Part of a small language model's weights.
Size: MLP 768 ReLU, vocabulary 4096.
Architecture: LayerNorm before each block, biases, tied embeddings, capped logits.
Each number is 128 + 24 x the weight over the matrix's rms, rounded and kept within 0 to 255. Layers, rows and columns count from 0. Numbers have three digits each.

# v: layer 4 attention value, 192x192, rms 0.144, rows 36-63, columns 0-47
# o: layer 4 attention output (transposed), 192x192, rms 0.12, rows 36-63, columns 0-47
# q: layer 4 attention query, 192x192, rms 0.158, rows 64-95, columns 0-47
# k: layer 4 attention key, 192x192, rms 0.154, rows 64-95, columns 0-47
v36:091108106142132113128085148136112163140119106117104148116115124123145138139140102147145163109124161148098115099110132127114082159124094101153123
o36:133160149117158140121155132146104107109104090125136151108105124165156110105121137175159118136139108138125109160173140120121136108093106145161119
v37:112147141118101121114102137123167141147136136130120130173106139110161118102130084153119135155121132092159081145139130089114105154123120091107092
o37:074104106145144140096149150109106112135111141116158108099131116132112132152112158144104109113135105139121182117103100154120146083118116135152171
v38:137152082154162109137165161130110115099112093095123101157120151099133105154175120135112119131108134147135085092125086104120143124132140129129093
o38:092112136138147138126103148121166109139165147127104144124121097139138113088111137120149146159162145115129127115113171164118068097106113128142177
v39:106152161118091137131107124099140106181130138119118119144094144093138114082125139141131144148112125120108101147101149141109145132124107125126105
o39:094101088107159126146131117119106123087103140098157113151163146152147155140145165101136103115139115120168119119119098129108132136119134165129175
v40:145100130128111143155115147112116101131103114121076138089160121062148099155133152171097098132141138103121106124158112125081129174124115148139120
o40:118142116109142130069099116132123150158140132154172151128108155153102131129151105085095160142136107142081145153131154150142146143134140151098161
v41:077144077105119132102120134101083194109182153091105106147148089146111143080132138123164160096079139128128146144140141102140084166100087111148119
o41:135154154128122115167132148136177108121116117151165145132138157129157125137086109115147094161153106135123119147109146122154152083104121149145117
v42:127103133113145130106126119116119119160114077095110092136148124100138109109165166124142112114140155132093135117105136142150127106104141165124145
o42:120105155133095122164099100138153126095153124143094126121135143142119128093136114158119126162131119175110092122117096102130130159146108080142143
v43:134156165124127152154145095143141152134128183118102085098116136134153116113144149148133139111114150126129147131090122133121132128115126130157094
o43:096114107124104108144131130096102065129132088098173182154147136130146152196119145131149136132139125132135120134148146141108120136148159112125122
v44:082146145108156127134134151132107143129136111089118123124144140136134145120130128135141140109117118142134169164125140140108136125134123171153138
o44:172137098186138116124108101153118104084145107111097129075168144150097138147132114149154146096156169138118107107112149118126150125145136063109088
v45:079129137117169088136108126144132111149145092133120098124099145138070118126138105153106110112139129099136139112084135134098115149106133096136111
o45:185127124133121083133102141092112157149115088116135142119141135130107140128149116133146135162180135143118126091108157110178117082104122113144136
v46:132159134116125118104128139121134108132120085169082138115090148117098111121116132146147152146121088110139123120160099082125105136146103134130110
o46:108130159191095162118090152107127134137141183104157121144134140165142138119142086124105136158099106125168158170097137111145129132061130125167160
v47:110113145112109144137075096094108165102106130088148076150088160137106133152135178140173134113138112130117123119147157143144135121101109124100120
o47:136150111105141086167156128148111121139140155118159155146118105119171097129110108121095131118138085121151137162063145152101130106154169114116114
v48:120120126129085135106113128113124096121124150208124134137125145108149130118151124157093123103149094129078158135125167092151129138148117130172089
o48:153159110092147130147166149133107134129115145106155130149097164111111107155144163070125145162078162138136093100106110154097138176102145137098162
v49:116112194122144095121115138107125135139136105109163139105115142126092166147168129110150122137149141122138139136104110120115134139088124123131112
o49:180157114149119137151138093132130142074115181127120145122153134107129096133102136178081132128144121137151126136119139171125081137138095206202119
v50:097109139174144153113128147148168129116105140120155099172115159163098128100139132140146114145090157100153130120124121124145102129089123137133116
o50:156131130113123101111117136099059142130142160159091101142134103126148123145077133104121173152130116144138061108107129136125132125162137127130140
v51:132094135146104113093157097135128138146179120113128156156123121170124093131102161101179140076105136164141132130093119178152135124110143111131145
o51:162156090136122087125150150132126137117140144167123126162142078140101171120169111164164137113149117130102141161161104102118143092147119081161116
v52:136172149107125152148129121112116166125170149122126147138141111110135149140111132129138086113090124116108125134144130129181101140161110120146140
o52:107085116097109141138148139119124081090088153125115108128082113145094145080144074085148105104127139148135147134130127119116120119093135109101145
v53:120145144123110174086127149134118185129132095132137151151118130148084116159100049126119111148112127133129101127090094111119145147132172135184131
o53:127120106143130120116103099129134082121108180117117134114107165135144133112137156140132130124091129112111168129147157127136084110161126121097096
v54:110145159138111147081152151117145204118086111137142161115167142144097121152105091121138147121077096103151135131147105107101141129105134130128173
o54:163142078139116118093125138116144114123121090136138119136153141139130121084164133120132137108122145118125177108145149119125086124177141137131104
v55:141094087136103138172160117143118099123134191156130113091113102096139094137111152143130076126073152108091142087132149129119108195103146113133117
o55:125107130090183163085090133098123096160147090086165125143094106144120114139112114129155120125150163123135104145143130102185110111154176098120141
v56:156131135138145117126113155123119108103105124100104149095161133155133137149094103093120157110136117119130114153158062179149147157136130137135150
o56:102166142162098141083125090174177122119177106182150187153088171104143134142121117138111112139128139167150187124184144095140139092121190146124106
v57:129144135129130095105102150145099172129089143106143106156105118155127149133080123157137131145151143115132121111104112121151097150119125116085125
o57:151082150120168138129098102120113106121128122111105144059134123118148128103153129139112156129125139117114119137132162111153139085112146130150099
v58:162106145128107131147115099128124087146128136099143147122119121145155133136180128149111113113128106155087133102093152068112139134127144122151100
o58:106136112124159111153124115156136133134213117111139141146091104148100123137108133133155132132131153150144156152148133144098098162133110137091131
v59:146158147137090083109123137113145163115173167148145091135142131162125137117128144135128128122083144139139140123099142153134126116117130135141127
o59:140111104119126123135163152104138159120135152111102087129110138130165102133155109146148127173128115095134130113149126135154116124132136101156120
v60:122114132138141121115149143134130080139132173120130143106092125163133128109119109156147116111097139136151172099086153130137119173127129125133109
o60:100108131112138108133118137074069132133130102167131135117126138109156113161166115118143102129155118147116081117173162125114071135158112131152179
v61:083125108139120098132104125141169155184130132105090157127102113103124150139132116135115133125161155128149129155110142149108112140168120119137125
o61:129111187088143158111121153134153095089126089119144119121167092158141078123187131156127129131141129115133143109144151099146101125108091093085070
v62:134150148083139146118123108137102127162126126109116160091127143105123140128139120128115128152167147119144115136143101144067108118100089132125149
o62:111115156155156131133115140147126145125138099136096135141120122142133130127109129146148140100132113162112146154099104122154128152137167107112107
v63:121067123124130115122139144105129149128144103146097111123153149137124104131130092150147175158136168125136129145114087154075094171094137097119123
o63:126165126129128110113085114152179127128106112096176138113133106105133118110142099125122127112156130119139126116119143140169130134144093122136117
q64:133160215118111164095141140157101171106116109144094143150120095133121181111133113130133115106141131115118067110120115110183114145131124173148148
k64:147165178133099150116114097149114149104115090128119084122096147137139137115159111152102118117135143101132146144135127147101138226135112090133109
q65:114142140131119157149167129147086132155144139126156080139107095173120149116091071107099132148103129175126103132124091148112151159103112131107107
k65:119102129138137122127112122155095095146168091130138125172079142151138097138159148115110143145109132123092149141163131123164143119149126131165151
q66:103126146143120131114126120093113119149161157122112106086157093120158142172109121103156117157079107092189116104104117108126067108143102134170084
k66:089053173086161103106081145093155139106169124099127156131128138103179101151132154116114094142090128090179105166094140134139098134148115130114125
q67:169129091105104127122142159114124135147075101105111179177146133136064156164137138121092130175184096152120156128149117112134100099113107156144118
k67:103124128111101092130134146129128185189102166122121078148146129155110196159152109116091125170122095097163132103128128099115147076101082138158128
q68:118135142147141134150105111108172128109130116108114164152175132113121122108127135117118093180193111167133133117170145092120129149134096149161165
k68:109131154099100094120118102080120095112163142138113135125122146100104159110136116094140142122130132157122116135127147158113152155089130174126161
q69:144124148105160152149107073114143064139102132082102119140153095110130165151142147200074145127164134080126129108149094101124166133115126103098114
k69:162164120168137107121125206127157074124112110123154137128163124107091089131082118128150125163105107074136137117126083128098099115135090076112130
q70:172177185119156148152191105112118146162088147133152118158108150129166116131103135112064111120121109129093101128116157128130126149164131140158126
k70:214167160164087124117151118138106095139109158107149121124079189114122105099127128118075107094103120126123110180105142159165113145153133118132151
q71:123120118137167107155121180159124112129117189174142106143109126154071109104186166139120085102131162117122154125120107136141169118170132169129177
k71:121139128118098138094082141158145130114085151140118137112168136133116152090161107110153116101128118172141137172096170074116146167170158079098135
q72:128118134140116113121142123119090150154088092131122126146113141134139173098141149127156156140153139121159137134166120103144153121120137143143170
k72:124126134132134135090115122119123120137133124136084125123124141124137134138142090113099090103113113149097043142162115122157119159117166081105136
q73:146152086141154103109192132097107163161122144147128089126133157160136142119151115046122184112140194101123152141120120115146089118118124112091115
k73:110133081118155073069142099151100151108134142129149104046154117102125069088173169121116114143115151169152113105103143118155105114138118122099095
q74:157075122186150157160133125102097147109155123097138133145107074169124115107103098170122121131104150096091076143100147138153111086110136142153154
k74:134125152114136126155156098148122140111128107145128145128123073144142096157117160133102138167124084132150086167100168121133108120103154073160149
q75:129109092162124148175109146130104154117135133128162166092130115141154082129068129109116120129184147155158166166130130175153075125118111131164115
k75:132178158168104121144136129123122155124148088119107126140130099136146116152089121182105124137151119127169108110125166181097151126147114118137116
q76:161156146109135142133146090078115081158118133149158083167135106107131082115178129096139096128122114076152106107149176069140104072127085149145108
k76:110129093140071126102123147154104125137079142136129102145132188134179105146126113113133116129084105126115133124150129166172153117152106100123187
q77:179083161135083134099090160166163147115127158127120129144164115123145090149119148123095128126092144083110106102182124143086129155115122147145137
k77:112166174154115108116145126146177130121109115132117075134145144118143115141116108147114156133127111159171091147149116110136125096112145158123124
q78:150153167145196152164115140088132145139158093114093135112124115150117165136102140192150085134161136100127148123166106120130078115099122133127182
k78:105130114131172129169106154137116113118144107085124133168128140080114130148112165127120149127159077101106112094120130130127081150126145108097166
q79:122104114173136156115123143127135115115108105119126138141119160145139116105142120127138089165100159169153172151127101106098118143130181113144129
k79:113158157131059152094129109102142054108136134125131089117148149152146139136080213117129158139116133095139143129076152106107116191155161134091146
q80:130144187152152117121169119099137119084119107104113129159141102139090142049137108175119123106138131082121081112114138151106138173181142178132140
k80:143115103194107123143115113151122095099159144129089145127142042151073134095125117137143123122135155135099115155112107096123096134123067133115127
q81:186188115140138127118114170156089133084096118119126146126133137136075129150091143134132132084144178093151135059090098148118114121177110120104111
k81:158139129165148163134163112140092139121126112139107103132132158166097099112163128115112148124155144120126180137142094159110115109125110121140139
q82:128180133128111111180081133127137108104119144130210117091135093144086103148170118169109174107113153072119172133132095139102115157125128117182114
k82:148120136143067104194126180106114123187121161127184115129123094137117075120138171153123175096093103107108166118113090104117175151124109104116063
q83:095123129085146147097109113133120118182114129139120157146145074094119122104135121144149098101184123103159126145124130144120110106107149088157117
k83:124176138151139132134130125081125111149121115088101119114089167114110144141101144156105132187149088137114131126139137140173147131122132124105116
q84:119085151110103094104130115105112181108137126158129146163135122124135151160141158146124098164104121107160139134140104162133124089151155104147134
k84:109134094114080135098157116146091111124122122139122156182166095127145144109137135098145145162178113118145096136107110109119117116134101132139150
q85:124113162128134173147123108170117133125110155112168083079120136169139149137107133110117118142058092089110110115130094142124136149116087120097081
k85:117116149152130115139087126135121145107122143131108131165121107150183126176097133076135098109080104126152108052133107160169139135110133138158134
q86:121126145093142129130153077150126145150096111193114136138095140115140118093153138128134125151154129141122139160115115145062125141106103099107143
k86:106129110115176124125109102136115103094149152124079171107143105090144144142113124083130128083086143145184109155121143155093085124139098106105109
q87:147121085127158138151105137137199117104103141113119116137159097128140146159081108050142120177128155092140075121123145119099110093122128126179122
k87:152150119120137093133190117167147130119127129097151118140143136105140135153147102089102155130130125074102081118097182130124109132127171146160132
q88:097134086119137138122132133118106132149110099099131119156169136126127140156121134109123128113129115151129144116134094128094141090157135144112122
k88:112096157099150114109140105115130111122086167078126145142142110122146123117152125149171112098158077117106132111134119117183106168144135131136163
q89:130098165089140110168057156126114099158144184107126085122152119103126143101145096070164131124159178154198095130156133102131140146121140125125119
k89:145143115122116119154108171116126148129150168181118082084158117115142145130148090138103136145111084184139125141132091134126146167114075089142142
q90:183131114161176134107156177128143132129154139077070090110120106135125138157152086154112156087117080131154122128155152130093131140137105132152152
k90:120119123119149099101145172168127102157145141118126115105128129134140188116098170136175128106115160160126166156122157174138110109145125137116123
q91:095122122104136110126147121138110071126150105124108205107107110103136112138088131122141097145141125130187115186108114174116139112138133110152110
k91:113095139172091149097073094105170099139115138096127121121118123134126143160117139112114136186133118116160133103152161155115110123098082100122120
q92:174139157172152138124128119094107036093115159136145129110087181145103098148147140134117112068155169199118184094108120109120135126141081108110141
k92:170153155135164138114123123127084072127172132147172091095125156116137118127086130153116140093083108204132196121170134114143089136131129088120129
q93:156165088189134111152130093122207150126105115110095142138155110120146116162111122118133121149132115104136092142110081099080110131120133147130113
k93:111125128107082110165134122138124154114086157112163159127152157099162175156149099150138158184088124173087163175088109161136157122155139082108136
q94:160134153149179114147123092121127122178147137112102109115121114159146179097100124139114116119137112101162146118158115130102150113079148121124126
k94:124151130153162106112119144120087104146085111175114135111131115146116139113111097123155150125085084088121086118105127123143142163117125118084131
q95:098131102145099173148170117160095156106181147162110160124119129096102146111156089119122165128171155109135121116115051128130078143142131177165140
k95:141099105151138105123127118112115129135129134152126091138135133132144110144055126142094140142141139144149114129148152197126117115174110188141137